config.toml
n_layer = 18
n_kv_head = 1
norm = "layernorm"
norm_eps = 1e-05
bias = "none"
init = "normal"
init_std_qkv = 0.0452
init_std_o = 0.0452
init_std_up = 0.0452
lr = 0.0129
beta1 = 0.95
decay_fraction = 1.0
final_lr_fraction = 0.0
seq_len = 256
train_tokens = 93350000
Each number is 128 + 24 x the weight over its row's rms, rounded and kept within 0 to 255. Layers, rows and columns count from 0. Numbers have three digits each. The size before them is the row's rms in percent of the matrix's.

# layer 12 MLP up, 512x128, rms 0.31, rows 0-108, columns 0-127
100:147119109137170134115132116157127086110161119119172110075157091139163097141128116131152134105137121118124123145098123116147116080168103088104152123133150168120126121133090176148121130103113130124133096097163094132088091141107130143160114096127140160106111152087161136120114127161105183116114106137145112130161138135156147123122106147126130155104114149118162111134203105125140174163117
096:153138151114151132145163155120162106080153102106115157154124136116141122150122151091133123115141115144098113129139084131109143130092103151105093135133123134142119153175146118115119075112103165173088119128132085177120113142129149123087123117103121119104132173120135125151125169159153131110129121114140128101118157105136142155100158105137120159105105163209106098123070106122132150114162
098:094143077099147124116156168126129112081148140123091096127142116108115087120146134119118107104128125163109086135155134183120162118144151136136084111139126070167151113137133153165146101158101090152142130120131113146105102093165161159130152121134148149123111159134140148138107114099127130130145131151123120163126111164115110151099123139143085147122125165181149090098158115112177124168117
103:112144158074160154154103140154115150159128095127152113105173104111133111134153127151140122146139134112096143138161127123158112190092177137093152121122083135147123145132092109145130131146152106149130145111171106123090161126147084164112089092111092168090120116120108148102134160130090109129106149141153162135138126106160140161125164124126116146137143137155149111137076113118158121170126
102:094120146160145105143107115145128096110117147167149143141131113103142116126119097144162105103159119114126067111109153120161084178112123184165115140089171129145144123126103128118146120132154129121136148160112177161085143108136107083106119120111146146116113139123130103187138103161103088084139087138149140136121108139143144139110159125105085139143098094165094161130160133118127136112125
103:138118079127117172102160115115123145102148124098102125156127150107106122143137120083148105113162126116173105128104137096141126159160097121108078087135105145131125155128171144130078135120132176107173096102130131096103106128171195129133113134128151170146120119116094173145112164148147141131113171133162133151147110154122109124096143119121104115129151085132164146120139109137151118093147
102:136121138114129125163144130147129137122113103146122171142159088116128088139120154147194123160134132127136147142113159126144132200128181117105133074131142107124122107125124117136130123128135102104116117128113129114082148076138153081116125163108134139088155122105135137133082159139096176129136133100150135157110110120105159157145151126173184152131121131069133161138170111118099150134146
104:146134092129165111150128182142086103123149110193102133099159143133152161109113106117142146130128184139163109100132091115122131135136138147147132107106140105115148137132116136193107129110123182115101107125160110131077102117103138108167119162124154111155125049126111155130091105135145144117125111120139140139163128122130121107143162128083081105146149127092153146118140138145154139126125
103:141111134083133147161162147102120148142104126137122142101119139143144126135101143163127098101148151107166157156086113148153076115107126165162144133111123115087128097079132119133137111085148171133141106108161171140114158099093117116121123111118142096152106175132139093123181107175163105116155153117114118120108158152134165118120186118143116124103125111126110133143083140105134109125174
101:069067141154124132130117133143093110154134100129112134145146112117131103133120130151128149137127162144162096136153122153152136116175131131137174136091154126075094115128091135087145175136153148152138094113144142114092127118103114143110105139137105110153130104122140113122120192159116106157088126118126127106167113142117104164094136119109097125085098114153157110086161148099105155174125
108:130129157116129148117124081109116162138109134114108149149166082149093116103094108107142150099069117168068158099133090111144124137105159098150096101103139120108136130116159143137105131112117159158131130144156126141110154105122129151159164152119086101122121166128156129105149142138125118109123189140125134124210141135097085165123147141094148123117137124138111124128103136126151102114165
106:087146121153126127143137155153137116112181120103118086141161111133138138127122144123167142106126173109117094132133126174137103114124133121132112138122144126139134107146115117128138105150131127150118153150121164154047131132169142120109126092118133107086157123096106199148112128147111139108128172191129157149131100114102116099082100116145119085101134125151072167114158141141145156129105
107:141132076138143143113117144086130116170108113107113081088135112112120125141170119151140168140113102151185111137141111167131097159132095112114130126118122121142125117091160095116153170144137142118138127160124117162100145091153114141177158104133183150137146165117128082108096158153124111136100151168168159154149149118130139130111151098166158115113149103145129094124145124100093161128120
095:113114125160141153142120154109160111090117103131094102148127138143135173084143110162125158081146154127125154136182132119120128144180093139124080109089135148145125136110138114127092145147132133114085136159150156129146125128128112147149157131118141142128128170084110108111133103096192126131108150146137149151137167145095117078134092113131114153151178106130079102154105112090117114154106
107:135119129129124079142132158149146113073125110094106132105132149124136091139116153134135098130148106166122112157152112115123130100102159147140084119139149096111113113105125155125114107101137163147122107166149132114141139108169115112098157105099170123152109143102191132127126102136152156101153130180107129088169176142157143166156084111116133166105076123133127096082121128165146124126124
092:124076123112119104124151124146108137118120107122169131113179130153130122124121142131094168140132143117112101104131091102096126110108109168123108147120118146123158144111099137133166157102118189161184143109158145123098075089095127109117104132108103183127114142137109118153132159128114134133146133187131089105113124150115121144099122077135122116134121191142121111137165095173150145133152
102:109149126115121144101130109124111160111122121120092117153174110099089088093123146132157112126139127161150134141170102135119138203118126119109144119133086115150198152090131112090151134131088174110119123100169163136144103107158105134132152122127126142128148114101075129120158141126130149162114118116102149139105098155130122129111097112120123111099140099108163195143141116159092135117104
097:131123166157107195054103125108169127115107185128119084098159116124095120107175131106136126146112162140139186139146139129164130144109148120144103126097118125079135130131158092121145126111150124160158121120118154147127176105156105148106129116129119105126135124074142118128132157151131130159129150161153130125128130107136137110132133151117113094127173145176138123080140104160146153113112
101:112143084064122132122122141118120180164118142164120156124135144141126109126111172174121135141082113089157118108110146146149141128110104140134100133127149093143139102180181139125124097098123104170145128111113111110107105169155115171129142137139095106110099146091139142139148134125128107105161113173160169118142165137130154118117108071089128157152113149134118134112098149106165128119150
094:135146138129082139115138116168116122094128121123116095125140127130114101136124141116130131175171113098147105120110118172109121149121113146142090140128178118139150123125107081150124142154147137173133075160134123197116127076121150103159119123096142144113167158112138126195126156120105162132191161149099107166102130134113135131132100082122140129085105145111136098161113112117134127136143
108:116109164163127132124144125100179174123116142117126152166151127082155155108101185105151129104116113096134095108144124089131113111126120107097104136112076154115164125127129087120151133129140111144163139132132148157136113096145108117138130120133146098130096111132116162094162147148158113108160108103175120130097121138115144117108096096131084174108100153149164156122103075167129131169120
105:115167167144092139100119098156144147083121149093104119134163114106109144121175140089081146115152088120142131102163154122125114119141166126179120155141131136143099135091120103109131083087103099093128137116072148115144118119153137155103113131138116139178102116093108107126112187122128108079143134136116145101140132104154118112124131147157102130152120161160114108083117119116099151114131
104:104143084122148107159151120119116144126139092126133134138166204125092157142105139107126102087117142125174115133101163131070123145108152116106144135126115141082172123089112119124101126134125131131127104157160131148150141117152100131176109143142125101131145131073108134102114101096110107147125074128166148098143131159137139160108103152143130137099149139108148193107153120129160130156150
097:075163142109114112135128147145112135131177136111148142140137167136095184110161110132109064105113132177111067089131131112148083145166134164111100138122127154122147141118151140145133145098133174100131100161164119122129109138175122095142080136103125116150137125140110112140136128142130153100125095117138135094120170162089143110149098124132152147141123152152095130134149107123109144078130
094:139105148117152137090141116129126140101116087158140107087108115099141134116126150094139064087093114100118137122123143155141136097097120153167155120152110079127134118123144133144088103120165134147092156105113163105142172134157093179101159120115116169156110151140176104107147136169140143137134130114170128116165134109130090139155131168177153148126138126128086128129093116118145110119108
102:130104134096147102133135134151110154118164103126127091109151102102131123134133078156129121129154167125140128104084081129113093155172156113142199088098131117115142160116084121154123102083129150155118111120128130127128114189104156154126140145126118129120119114110121135173171112095116155126144096117134124094116149192186148159117127137105144126143150105160100141123114088129143138131126
111:076109157170142121137148126133170148121141091123126104150123121120112166125109114118153141102108071144116099115113149136162127126095086116149113116131138125098128121140143124140109101143084140098126151136156124126117140096133144176112140102151126132061099145104123145093150124160116123113091164139154137128133164146080132103131142129076190160125080157132156128156085143108088123113113
099:089136140143144105088179130114116116111134128148111128139117134083115122147127163110094130110143103151126082104154128117124113150145086141124106140119120128085136101118132134099120116135147123163166143096146094171117152155160108172144145114107108142108107140112173091128101164106158076111173151111145122147183120115127081132122145122126172167169159147138148134116126107117133078087152
091:150142121114136126117074109124124162113135121135140155126139143119125157153121123113094146078123135133109098122091152150097158142137184105133136148131125119143153099119121141078105097077085166127104160124108123123102043118121122141125157104152173149130127142113138122141140151165124138133198127161121091119139160140157117094130131134153160112123103108123141121110119135105173139104182
093:108086163146151077166156128120151163098093143095113098112116113148109145122149104143124095066128122120131167148162104123147118090155095131134118117123102101088082152136131125134114115105113148118120145176096152139117136147156139165099121125118119132091103137100162115160120155097163112112096100109105126159151141173126118103105136134097108120142097135134126099163105144102136169165161
091:150097147088083158150120107123127153128162110102121129124158135132122129128097128078115110142114145178154155070159111144128111128132106154131140118158101114160140110120114101109143119154124122124145148115127178134158142102124133168113138088097081154117154136143104135087151115184140134098142157130137122136149115107117117168164174166120103153105069100119167140115110171106141109135143
097:185176100116123099105121137117150150135146148106063133093182146123124112127130098152116116134093136133115105130070102102165125159146158154139106094123114125132130085156149135133134108112172141092122156106191111157134108103113128081132112139148129097138116157105101184080135151145127140136130131159137119130160142157118137101115160136130125142153090136105130106131161136136140147146096
093:199123123131163082172121113116127147124107104136101133156129107137121176133110128114131149116150115120119154122142156178139154122114079152084118140130126160122159106168101102103103127145171192130149136069136101124133117121146160151097133105153114138102114147082132088164088110130171129161118146134145134153146116162124138129139098151109118134132128159125135124131103102105116174115158
101:163157130165121135098132107095144120143159116140115140122150091124125134164140185107085158113093196095118096098145139096185136104130156150133124097145128135104124099147093132080105167117142160141140130107111137121092081112151146111096147154125110151157137143116124131133121113113143097126154177127116138140195099134111121118134125141122115159115078118105085118133138139127144113122095
108:140083136144145134172116109134118141105172124136138140102119125125164111079130124087147136120141152166162154127158140147140141116113137130131119100102172101076160143137198087147093118081128108113115124110108133146114115120186083130125138141096146079122145108150165060131153141135119168140119097115126133126119136114138176123117132170134150124142123103112159089143129135129129142110162
100:151141160125109123169115143169138168124108112102093116135129128071091119110115154144146096177127111142103104090160114115163101114158093145129108124105104128133185098164114118141143129151147141103106135159105125107123117143121130146170159098148092137114141120126146134195079127144145159191113141140158121129111145130138119129133082099102119132121097139103161124128134105122096161171135
097:133124135132133125094101116068133100105161140146111130129074107129075122111083100188132144143187146148088153107149067132142117124136128131093140138103140111158142135127170125111090140095142147123121119114154129146134131131092092164121138130120156113126144123076130112103114181172113120132136087112116144141121103141145116167103143100130120161076115129146133152148147117104116156105146
112:136155141135141114154115117121159187136103076120119145145134128117130103132162169122160108123102131087076134151129154146141080109156117143141128127147123087090129132148135126133151106096132163141149140084138147132103130099105090130138124159122147165105143126145103101140105095172146101121123127165118143088144150146168116130146146150178105116102163074130146098156123127092141107180096
095:097100119144128144076086130127156109160094107119153139128106138118134122123096142102135105094154116143107106098144129166149114147152102111116123116091142072109118100125109132133154089133136109083112150164178186147132142154107127121134094161114122161115141179128133128136170093162117149174147103107157118084138109104109156120102132155133154128117148162150154116092124152112161148133099
102:100114128132127168145139125145136110103132117121123135200153142121120151128116096122116117122155091141147134100139070130180124100127115116125120092120179096134147116148076132161122133118115160121154119115074124140105112133098162120124145132092159110191113124142110142122108110104120097133101145098161090135144119131145143148117172116168098141139171085134154161166138103101132146088148
102:156180120134124112179097114177135152148121110127106124157149100107148107140085143125128131137125148094082125152156161146137112128166097092083135090104120076141175099152111136133127144100148120115111110149124151135143069106107109119127138113143113118083168110135106176151103165156128142142146117179091109092106158126146101115120135118113130123133136117163137128132140152119133181135104
109:140104172125093145144156136127114115141159113101121163174119136105139117163067156094181130146065130138144151155156084123099156144132104169166130098094102116144126095145117128095149132129183165104169145134130130095150106086098130137080171136114109111111116115135141095133114106114158120116094129138158115134099155131153138127120116100158100139130124141105139113147153111133109114108111
109:115123174091143141099159092139115124126125111100087126094143118122150104114092154144154136126092162142148108120120133181143140133138155159125137129111132126113132140107101122165117114146147131145121132109092106133114094127142126126125134058135109133142112130122125187166091193103115141086213138172112123144115141139119134129176139158154106108130093132155109133123141119172091106120129
097:144106142145127181130142110098183114124176076126145122100132106129126118107106133177107140164189115143129117174120157116105125128203116166154124140106155109143153115090106171082148089117117129142125140153149137131089118109124114142116117083133162118159129121125104137119106172138159135128116142123121108119116101135127131106112107126137134093111142121123084132129128099091084173152116
110:130115125179138165147170139156080121083108097130167129155111152106088142084106137116117143152117144115069112123162107150115116110116138132132152109119140142142144085104124122138128128120131146108128117063131123129118155147156174154154191135123142096137144139133152095150150124166151132086186121147141160123145091119112106168111104170136135155103124138125152105141121166143151110124131
107:113153147154118127101099118144130188107095058085114151109133119137101132119155137145124117157110124159107136117143109126081112175097143103165077115132147091107137109160162138116142139136132110124147139146172164125144145104125145174121159120122086130177118116139167158103071131143140145160093157113101132103147171142102159103116112128127131118131130097115145099100164131126116124130107
096:143186138100123154123117114102148170150094130149125108116173165123145159152124128078123126094188127122126148143090103125121149117129080123154098136113071161126128144117165106110127122112108099132143094094122118111147106139144131134128158128090136152131179109114140155161164105145103145129118117109129123109106155171143112156178115140112139136108136161131153132123113169125151153077079
108:117092125111151113108176121084119146121142146127118116115173112152132132114137147115115114141142113162147097132147085085117127089132122129144128145143078102091148178141104125137134086086118108127139126147182139122136123116118107169092139133137126126097165112111152133144125118097146144143182135134128167174120121091057125175140149148130150178126104117128091106137114096148161090131126
096:117093133156124136141158151107167117146131087137169128126104110170143086120127109124124148149122136113161155163181136156125120122137187122133146088151106114155138116113135122128125150114115148120094172168124182103130143059136106160131123126092106124119142142091140115132092144131146113135104112116082098117163126125165159123078133135156118146138117111108140131168116087088138117081159
096:105156108117108130154072100184137122083119138141164118117166127116110103150149158145158081146151153161115102118168126106112146128107150108114104100096152142156115147135093181146098085147123140127106138106158104153106121123153118096134157153127144158069136147146168092135121126129173151108126138133174115126177129148099134093120146132111124131119128129155130123103112136072137141115142
094:128166104090144149137151125102143111121073130120151146145203099121138127144121172166113127090095135128106150081149110112126132121106163157135097141132139123162100116114121118133129114147123116101143115110150152121128109096161066140146115136113083142121128128139121117142150130171154101148119113131179112078130135118126147161122153166102177153138098109160104101150090153098167122107139
099:135118128128162156153123145118113156111101138108111124137154156143143122121124169103128142132078166153127171130096164141101144122131119147129102097126130099109154122134133096118140116108110148107122123108155151125083122081117150129196143163122119135094137113162069097118111086122117154091132161159178125122140077141136140116094143084117143101088158097119155138136118149099100086152104
105:085108153135090104125112156168116092132147139124115140145141135111130130111130097102142132118141113144158108153129162162146128163139143166137138086105163094053105149122095125151121106097076115108145181118157157120129113105109151115071132137141109112096097126124171141127136136138125116143191138112171178139119154128068134146130129146123127140136141146123128129091122115159155161126109
096:139170112175135139168147134131103153132130102092119091128177092103154082136109145084120124137080129117132108150143105146101147153143124123107122123111113115111105136161126155144091123087128107138167107136110144134146152148127143121134092146112174143080189106113147180069147137147150120157145125120144140109109161110099093185125125098125105127127129132121153110096135117101150116121092
103:146114133111121113100092125129132171117139145147080167129138111142152174183129138127108131089136090124104124131146143132123122114140135095103134131113075084122160111111120152139122082119113147157124129134114117111114162121113174147117128123150132082139108115136140171168071166148111127148146130137116183183171183106110078129131148112092140141118083113129121171136131124118140146133141
101:106132086126121090089112128140132162104126138085092114113172146105161103110181167161072122095123168153131088094152158118087156162168120143131118124133136103166112135132116092148125116140122146104146130136127140101135127112097123139184130143143103158162127144146115119149107108106100159129104160169150139117134112179141147139135084084097151151135138119134126158125106143112106117096122
113:150151134156125159118136123119131140139138133094124125128125094081146145137133094179157106134182118094159102124132112179150083126118127172126092143139087104161106106141121107132131136117151132161144135156102105107158114113078171152141091125098115111138106143074150118159112102174124185103132139102134134143128131106124132115120138121147134116138132133149150126131130208112107129185117
105:131109159104169149132138119159107160112093119123146094120119097122156109103138117161101172136106073145102094102108134152093126111124179179123105127095108120135112125120080116097136162104150147130146097120165110164120165106134107146124131087127170144157150121146123155111121153153106117128143122129107110097138120171126144148098087115102126156119094171088143124115138081122098132137170
093:123125107128154144129115131115075156113134115098102145109131126119110168147139124128192135084135157132165117074122125178124115114110148091136121137077123148113105145092129110130127128155136145169082140181151135106126130165144107136117122093110135153142150139143097194150132122100153174118127125110175125108109147107121172124092090154129126129114116130158160143164153096135093149114140
097:129089077107119136121119122143069132142094139146146096117116187118152141131127088111098136096142126128100146119087132127137152126134127162129131116100134131137151142109146124198146122100101155093119164117148128142142106097150182108166111119124135103103179131119156097098199129117115094139161113085138139096132160135133143141159133155125129171101124160158141126149136125149128147133095
107:111133179146138167168154120110101080106122121139149093139113165137150177144097060112107147125161161104141122126145087137065105107110130140140145124131093127091152099157158116116099118147133142113149097167156141104129119138132150153137112140092102114152116133119110120129119111122143127157124128153102120123125137171124099105166100128114139122138119142145148142172185171095089122095133
092:117122134145153139105141146107154119124075119138136101132173148094113101120119116099119102138139094192118160137137097114102123123132159164165121149118112120131140105144115130106122110147164089098131123126173136122141150129134087148162097126090132105134121131110131145154199129195159187066157101136134130136132118151119079124128120109144125128123098122140139158128121168115163112110094
108:073139135136116121118121157110095139120141148170142135106129141080159107073153124095129092062139139096127121084161134186125101130147144150096128142189118122164107141163099137110106125121113125118166107125175097103160122085119124144143095144093100133092121101122147143144122095154134164135170129122129143125145123112129133119107095134153159135133109155137144134135136167139123135126079
093:073090164103147065176148105147146108128102087126107106136114124109165124115105158115109136101096103102125133126146108132129098127139107147106101140137147109106133147103179086136131109115118142161114144116187111114109119098146172110126096137143083131162132111100143083126121128137165109125143101127149120147126112136103118128150192102160136141123105153167151110139148155098133116176132
112:113117086100106121138095095170115153060114138121126123126135142114172092110067121103114077115140188140077119159133129120128172135124132159127113141141150137142109137142130112100135118099122118113092107112099139140139148133119123183105082164149123109184162112146130098122100140157165122119145103146110127104101155095113134109091123138124108138129161112127127112085133141125151168114139
099:105101139109147119121134083133118120126130157134146136112139087114159137161136195154175160090135156122081092084128159095161091143110155153126112113102085126166141136159120129104144144128152154071145153171121088104136121109114117136104088139134118112100122135159124095120100165161138118139145144125135119164114136141134129135130121130088135128143096131160162140088075124140117113129082
099:148142134128135117149134130144091126148124118117142112140192119079133102075148196131126135136109095122171158149163131153136137135164134132124166128102152078110140157134057091102122104148150092139154113140133098149143123153134157169130100122125141137089117119125129133144094119130135185076115132102153132098153126112152127117173104157132107146147155089132143157152132105116129133136143
101:141130195144126148146099155106139148109107151078112122163087134099132106073160137129110141138151099160104131099148153136101151116125136137094132131155118124140109128120140103137115110085113109136164132113134154129096138108132164082151151182146152141118111135135170118133089165166127076137153124140155164138128100172098121162124115150086114129077102138123143124100130136131147172116107
101:102160177170131152087179098102169143127110130109097106111124125172159089096160132155169152125115152134125156135154128119179100105116116114145123099140111143111136113176126103104146143137185098140095131128169139125147128091104165148137109135153105124133099148137109155120160140146145150124117121077132144158128131067154156105136159138133117134141098084151131127150152143127128149134112
096:138162125097118129119133147146126154152166099108145147167153115166138166135166095108154144133166126099129098110128169169118124095121141122112119122082147115105077124133128117100086078127135136169126139144097122094145104141146109161111126134114079137109120123125159158143060174159144129123111146126099167161122157155102114075099109110095119117151107111121146142132109122125155130138165
097:140135125183127136122088173114113129117116087111111133133165121158148150092141108080134125085105114124132140137130143128102131141123126141110146141132073094102123119173156098189119128080143093112161160160157173165140125198125106148126129157129169137090149104123095126135105136133111140160115148153131133113126109103139108134115145127105111120124143153155163134152134100087147102169105
096:128107168138193140128118157069121144168094109127096127152153159126127122165123118142129098106127107144126133133173163161129113098117123132134098146129152111140140122121119093131123164153156087140144132162116125127125082123119173150160127130122137133073121144126116102151115103087142078107148111136125145110119072101124140125162121111106190136145158146145151161138119098067099121127121
102:111133096131079136095115065137109065119118122136131097088154086146126117085111143114132148137143116141100155128124121147169122139098116120125103138104115163124120136124147146111144123113106141104124112101165141160105157119150140099167148139112140145137101116119123150154100167172150089189104074124124147156114162152114132096132076109158112117121141123121149146153161138113108112145182
100:178134161129149103157124136057139165063081131129124118127141096183125140136136139114122127095178158119145142108128107169152124155118165157158131134154090102116133142107118092143104123110155124148166117092158112097115135159088143123145107163132127135110135125107109094123092123121159148107111095140100167115134112116104147122115154112107164127126121129124143122087154141128125160073140
097:142154142092140113090108105089121154126074124169124119166123158120134107117115120107151094087154122087119148115105107119136092135123176118150159119122136139111119104087115149167134107118105143062126100087120143125109128117139141142142168151137128178111148144099114126157128134123152201134142127104142109176115146158132155179137142115106136114135090153106121109115144078147136138100136
088:182138086136130095143133132109134163132130083083110146139126142117130105141111163107167121163130098082114109054137105153162131152103118157141120154124151141123106133140107133117123115154176144114093101139111152130116114062111147120122150127166132162132149113098069116109115153136105120078118097146154138109118123074094167130142143148123143126107140122155137121159112131144090125105120
098:182114155137091154133153126130073138097107125090145126183126153138143135129158126121126151118175132098111112076120115132152107131098130140123123148110127145125147110167119143126134078145149068122138137119147104148104127088146169101105098083106110126063111168099144143116099149134150135126131136130136141141134120116081149144157089124154146110112169159101147111091101146100138132153130
094:140118113114154143131087112107128116087164158139153139130152125164138091119104157143108069093084103144154150164136120114126114139111164116133137109107126097114152172129107091152149140153160123177151155155119072114123171091172133142116141142144147152117083102107152140135144143132112114118151160132141147111156141136114109147087128136075128168119120146142136142121139077119106152102170
112:107166174176179106146115094149131145121122122100116077142147092113131158125126120106158151139126108152124122156148172131136136143177119137145153111084124116121127109151116148184115105110120118102145117152097120112115139138105078115098151131093144147153140063114076167140130152146092127119119147116168165105120105152129164112121156077124145122144156169114135136149109139129111113128148
093:107125118189174138159157164119132127114112105147133120134145107124119128126121159136157067073109129134145119154102093146140107138153106164135105121163128113110121121109094166114120117119121105088136123116127163136149151094134095117126070153143157118078180112141139116158128131181121107128127182159107115139129175138125111115131104152105157100118115121163131138138115153120076172124120
094:128106132147169141084141137086091178112111116125114121095111120097134130119148125118125176150163146166126136145148082138101129126131131130129105088146133168136134119144101122088155124108175115177105123115106171116151119095123127123153173082097125131090119104141168150117160131139127128084129122122138077153159118151127094105182164151114118132110172132154169138136119129105125151123095
099:146109148142178111161157115099123128112146134089160142122143131129125126102088135134124088157132137135141134099166148109116130114167105100170160136109112080138164111149084081145145142109085073145126127145099124113137098122115121162123141094135123176129133117141144163134144146128089103148163134136098096113145139139097136186096114178117143158092136081175115121149145143141122127115133
097:130135141136125152132129155137175166129120127125101138123157149171125138117102158115160112107156084113106133106191120161098161116132113150142130122148128110148130125124127107108132138146136163149142128185138092075150092120116100115110095134086181150133140117110124143085107140094123101099125143093111099107155127127122142157112127109155122126150147139138205140150100145139141110090065
093:137156150161099141104108126087138120136088135111135136144097111094114147145081088094106165160155120142152154121103101120139126099137152144158124148095133087142159091100165161155099127129156117134113110137110083124129134123104126148145143098081118106154146159124127142098142092146140154133106138095139125090158107138178151118101135118063099162134141116116150113163157125089164128159128
101:133091053113151135106096139116113118114129140118106106094167110093137100147130153083108113141140117132088109081109129165173117137159151091154136160150115142165079127114153130150127158121180127129106128137126090087099127130123147124150121106138148140135157119083132123148149099143116122148133195133131162149125165150151178184128132114118126121117146101136100139112110143152115143115140
099:144118064094146122138156117166135104132174123119133098168128145140116111153118083122173131150147105167113117134143157124127151111139124100131137069086103120147130115108114105065162121109118179120133120121150133129096116099186102131133138156165139132116145161112115130115101158130123137118131168192144125145156141133163112153137166138086125121112151112124160117134124091106155144160118
101:102148108088128106132123082132109166137105131115131114088152117123116141157143170085108105127131106193098140101131122131148143113154123127157101136152116125179136126133069086151097110113098125106147093101135121143127137114107116121181128079113096145122175123143163111153167129133137099128171108140125121142156059172120115113139141146114133153138129115129126151155153144145084143104125
091:126094158132086135143119166144136132142130126125096146104129088082163143136083118148109129166147135150128126116116153109133131173120116144137151104069092100127121131099090138117127088118137117093112159161150136154091153138122139126120122074121124148122168104150177120148122193140114104129159140136084135077156122152153139122103171086123101152092121141136105105142160146147134102134143
104:134077154164081171092154127149107142116125152108131111110118163096144130115150112155143133076142128113162130166134118127113138186150132145149120148131137092118158148147157111127117135146117162107138114161133124119117127098113168133126152085133141104103112111127109118108105167121169082094173125126128161139135108119125114123089117183142144120135175146137138136117142122065118192113148
097:163110089120165092163140158133106132139115108129122157145139127131139147119072104130150139137053128126098158117144131144134154137114098178132120097131137113134133090138111148135132119085123145098123112152111172130124111158071153089127116110097097138099122113108162074121164110143107137188120119106128151129099137130154168161168110148105138162127097158173143138117118158127118127129142
107:133135155125113161088125128121122146166135126135092152099141135142133119156168130149094151127084191148118101151095137159127137117164101120114126107101116109152129152103118143135148134118139108110200133135122088110116131100099090130084191142105122096081122117104142146135119125143107080129168152149151154128117098151127135181128079114117152124141076126153165122137153123131142154140125
099:091140149110162147092146102127105141139108131168138119126145145093159098124119145135094103142135111146105142134104089121144119131124121145147107118129104193132160123120150142146104128107139156112127112153183124119130116078114169101088142122122130142120137135099138149095145121119139133077148129125127126143110152145075067150071161109124166134112155167123149109145164144118120175140061
111:105113144135140165097099137093091145085124114169078138112143140103142103147123131117088147113110170162115120139122137158097137140148124168122108125131140147112126120140094118178135109101127114126140120164127112116130078117169083139115117130125146122109107133159145082186164122127113184124132110157122162108119151107164141148122140092107146113091105109145132086159105133109140082176155
099:110109077148134123129116163090149152133102125101142101131108144147145107122111157112121125143116132111163141094125152108131180118161172134118125111153143120155122104139092140090156086134180141127126143171096160163123129122173110108146131115103133160098116094143093126122119130148142141121143144102182065126147135112135169145141113103120094123150109137141150142206155092110155113144130
097:121114095131143101102126124147122120120166138142088107138156128097143120104159117162102140148126183099131090111132109072177087106191173146104132133129111154147156125118116086108121125150111120138125126110121093124117136094170139169132127129139126168116152143122147099129106166130114129109140112092160134193131100116100152111131139106150133142194131130174133125139179116146125129109138
091:151102168128110163129113163147101121117125096127136148137132123120126093105094097119115115112137099109138162120098127081140101131160133148112134118077113146118148128145143113155138152108078164143148135103116098136129131113130099164105124133119127120124145172123171156138109169125135087134152083165140069087179127177165123161107153107130141129072128149093115120162125103125129090155136
093:102112143108126092135130142146126102101131146115122114113121152110079143131097126151111105113139097171127117111121144150162142115124152097163096105062072113130141133144154143132126134086111151149180120133150177139120101127138148135140099145158150144113142101085098126177104137070161145174075136105139107166164149132107101148094131140139132144150130114126092157109119119111087119133118
093:135126130154080141087107144085110187146116108111100148133154121188121108084146155173120117113158146139121168120153087147110080156127135124150123107153133160128139123130106114102131156074109149125142127156136114145152132158075133123158125118159161171103122125119161126158087127123125107096155120139125109135123126143116147083139103133153156146151102132154116112133143158111111180133081
098:179124123134164133130136113118133131129137121098157140141119136152159082122108125123123062095130130123122125128091105157135105119102155138108108142101083135122147125056148107095112135121136139113172118157115105128095123129200108125096108103123143093102170114126089141147112135146128105129173181129145131149120128199086159144111118152136104132132164121156135134152091114117102112132119
101:135099143131142145137091118093179149154115121153110074132186136093149128104147137142111086150129207132130158121128148108119111140143102126129105166117143090159141160117097114173116137118112093121122129137115156094117118121134129168137150138088132124085144109095139175145105122182164102147136164166087118164144119081099124137134105109108143104124126106132117151130127117142151118129139
097:150132125108123120141147149105127120130096159155071117117142165167112100134129154117145125141126116130126155102133119147143156152123127142152119154172134062140132101091148124084113141140125152149141124142140114100125131111072177147140123152085166172150150145104132104184140182109155110124102116130103146171130090179115127114124122153150164141088147103165104126128102139123112136092142
102:113156130075159138090116144088125133145129132123096129135165133170100083155115095134106149116121138149171138123131065120176132148134092163121153117108114138145121105125132133151138109144136164123133171165127148147115124143123118193077127082113112114134136166099125115092141102165123117169106125096096130131111122152148129160136136125144128166143137096152104088110158144124152157094098
102:166150121144115123097133115110149112101161120135087147148124140112092131133145103121139104158171148103094134105128112162146110097088115172143142088113135151126126092085174122124089127074123163120097137117163133135102123123126125137159140117131124140150121100167115102091178097101142121158137100151133131118142150117091145118185149162134123180111120111177114090135130140148077147121123
095:133161121124112168136108133132142156124133182121105074147136165120106138145165141120096151141179140142122074182100141088126107132147151132147149121139112141078112116124085103121174134083091147146109119163144158096099127110148147141094129116154138140143159137073171135152109133157174120131108104120113134107137137121139121148113101118088148141137102134116081144139147115114093124106158
091:197126123115136119133088110146142155127154110137125171105160116072128157152117119148149118106124094160128115101089135148145103153128127150147151114110154121171150120114108100116164140123119155119132142100153103151112129106083142119126160099120124108104139088124114084131129130159178123118101148148131109187146161142178126130121168156126056117094140143117131106134116126082094126128123
098:166124123119157116131148118161135154093120129144159131111178122126123127132107122104088143134162114156129134117125131123132156135169136101111142130101117109138129126143083103131120111096182103101115129104077109145164110123095139178137094127097136120103120105137157141120099099158145188179122145099118102125120158127166102118121081094136125134145188101151137171098163136094108128160156
095:143147153121115125103166160121153148146125178161123155142135125134121116114097078104119160139120136142109116106132134121151161145199137117107109090107134135117112156118161156110102106133154138124118094134096131142144105106137086119142132157085111175104131149121131116146189112132160152130156168134142089154099146123199140161110124118098126152138161118181105099130135128089120119098139
097:126135119108131174122160142126103165125145116106127144123101153115086157160112092108127133164134119164135137131152140144119145143107150149147068121102113116112128092076116190105160099148153118129101143173109098164096178094116185148148111116074136157128118127143117116128102115139147107124145146106127172109158134125107140139076124124168167144118101138125137120143139132131130152080150
108:061159151128145110094108094101091129126148148090083138096138160098170144157118145138117124155128147110100135115201136091119148138113123098127156146092113081112142107155104128131133121147126126124155114102127131132137144094143134118137098169118089121147127134150152094176152124096113147105154132150139113107144121169131156087158164132119135098123135112120175139148183096114113113137114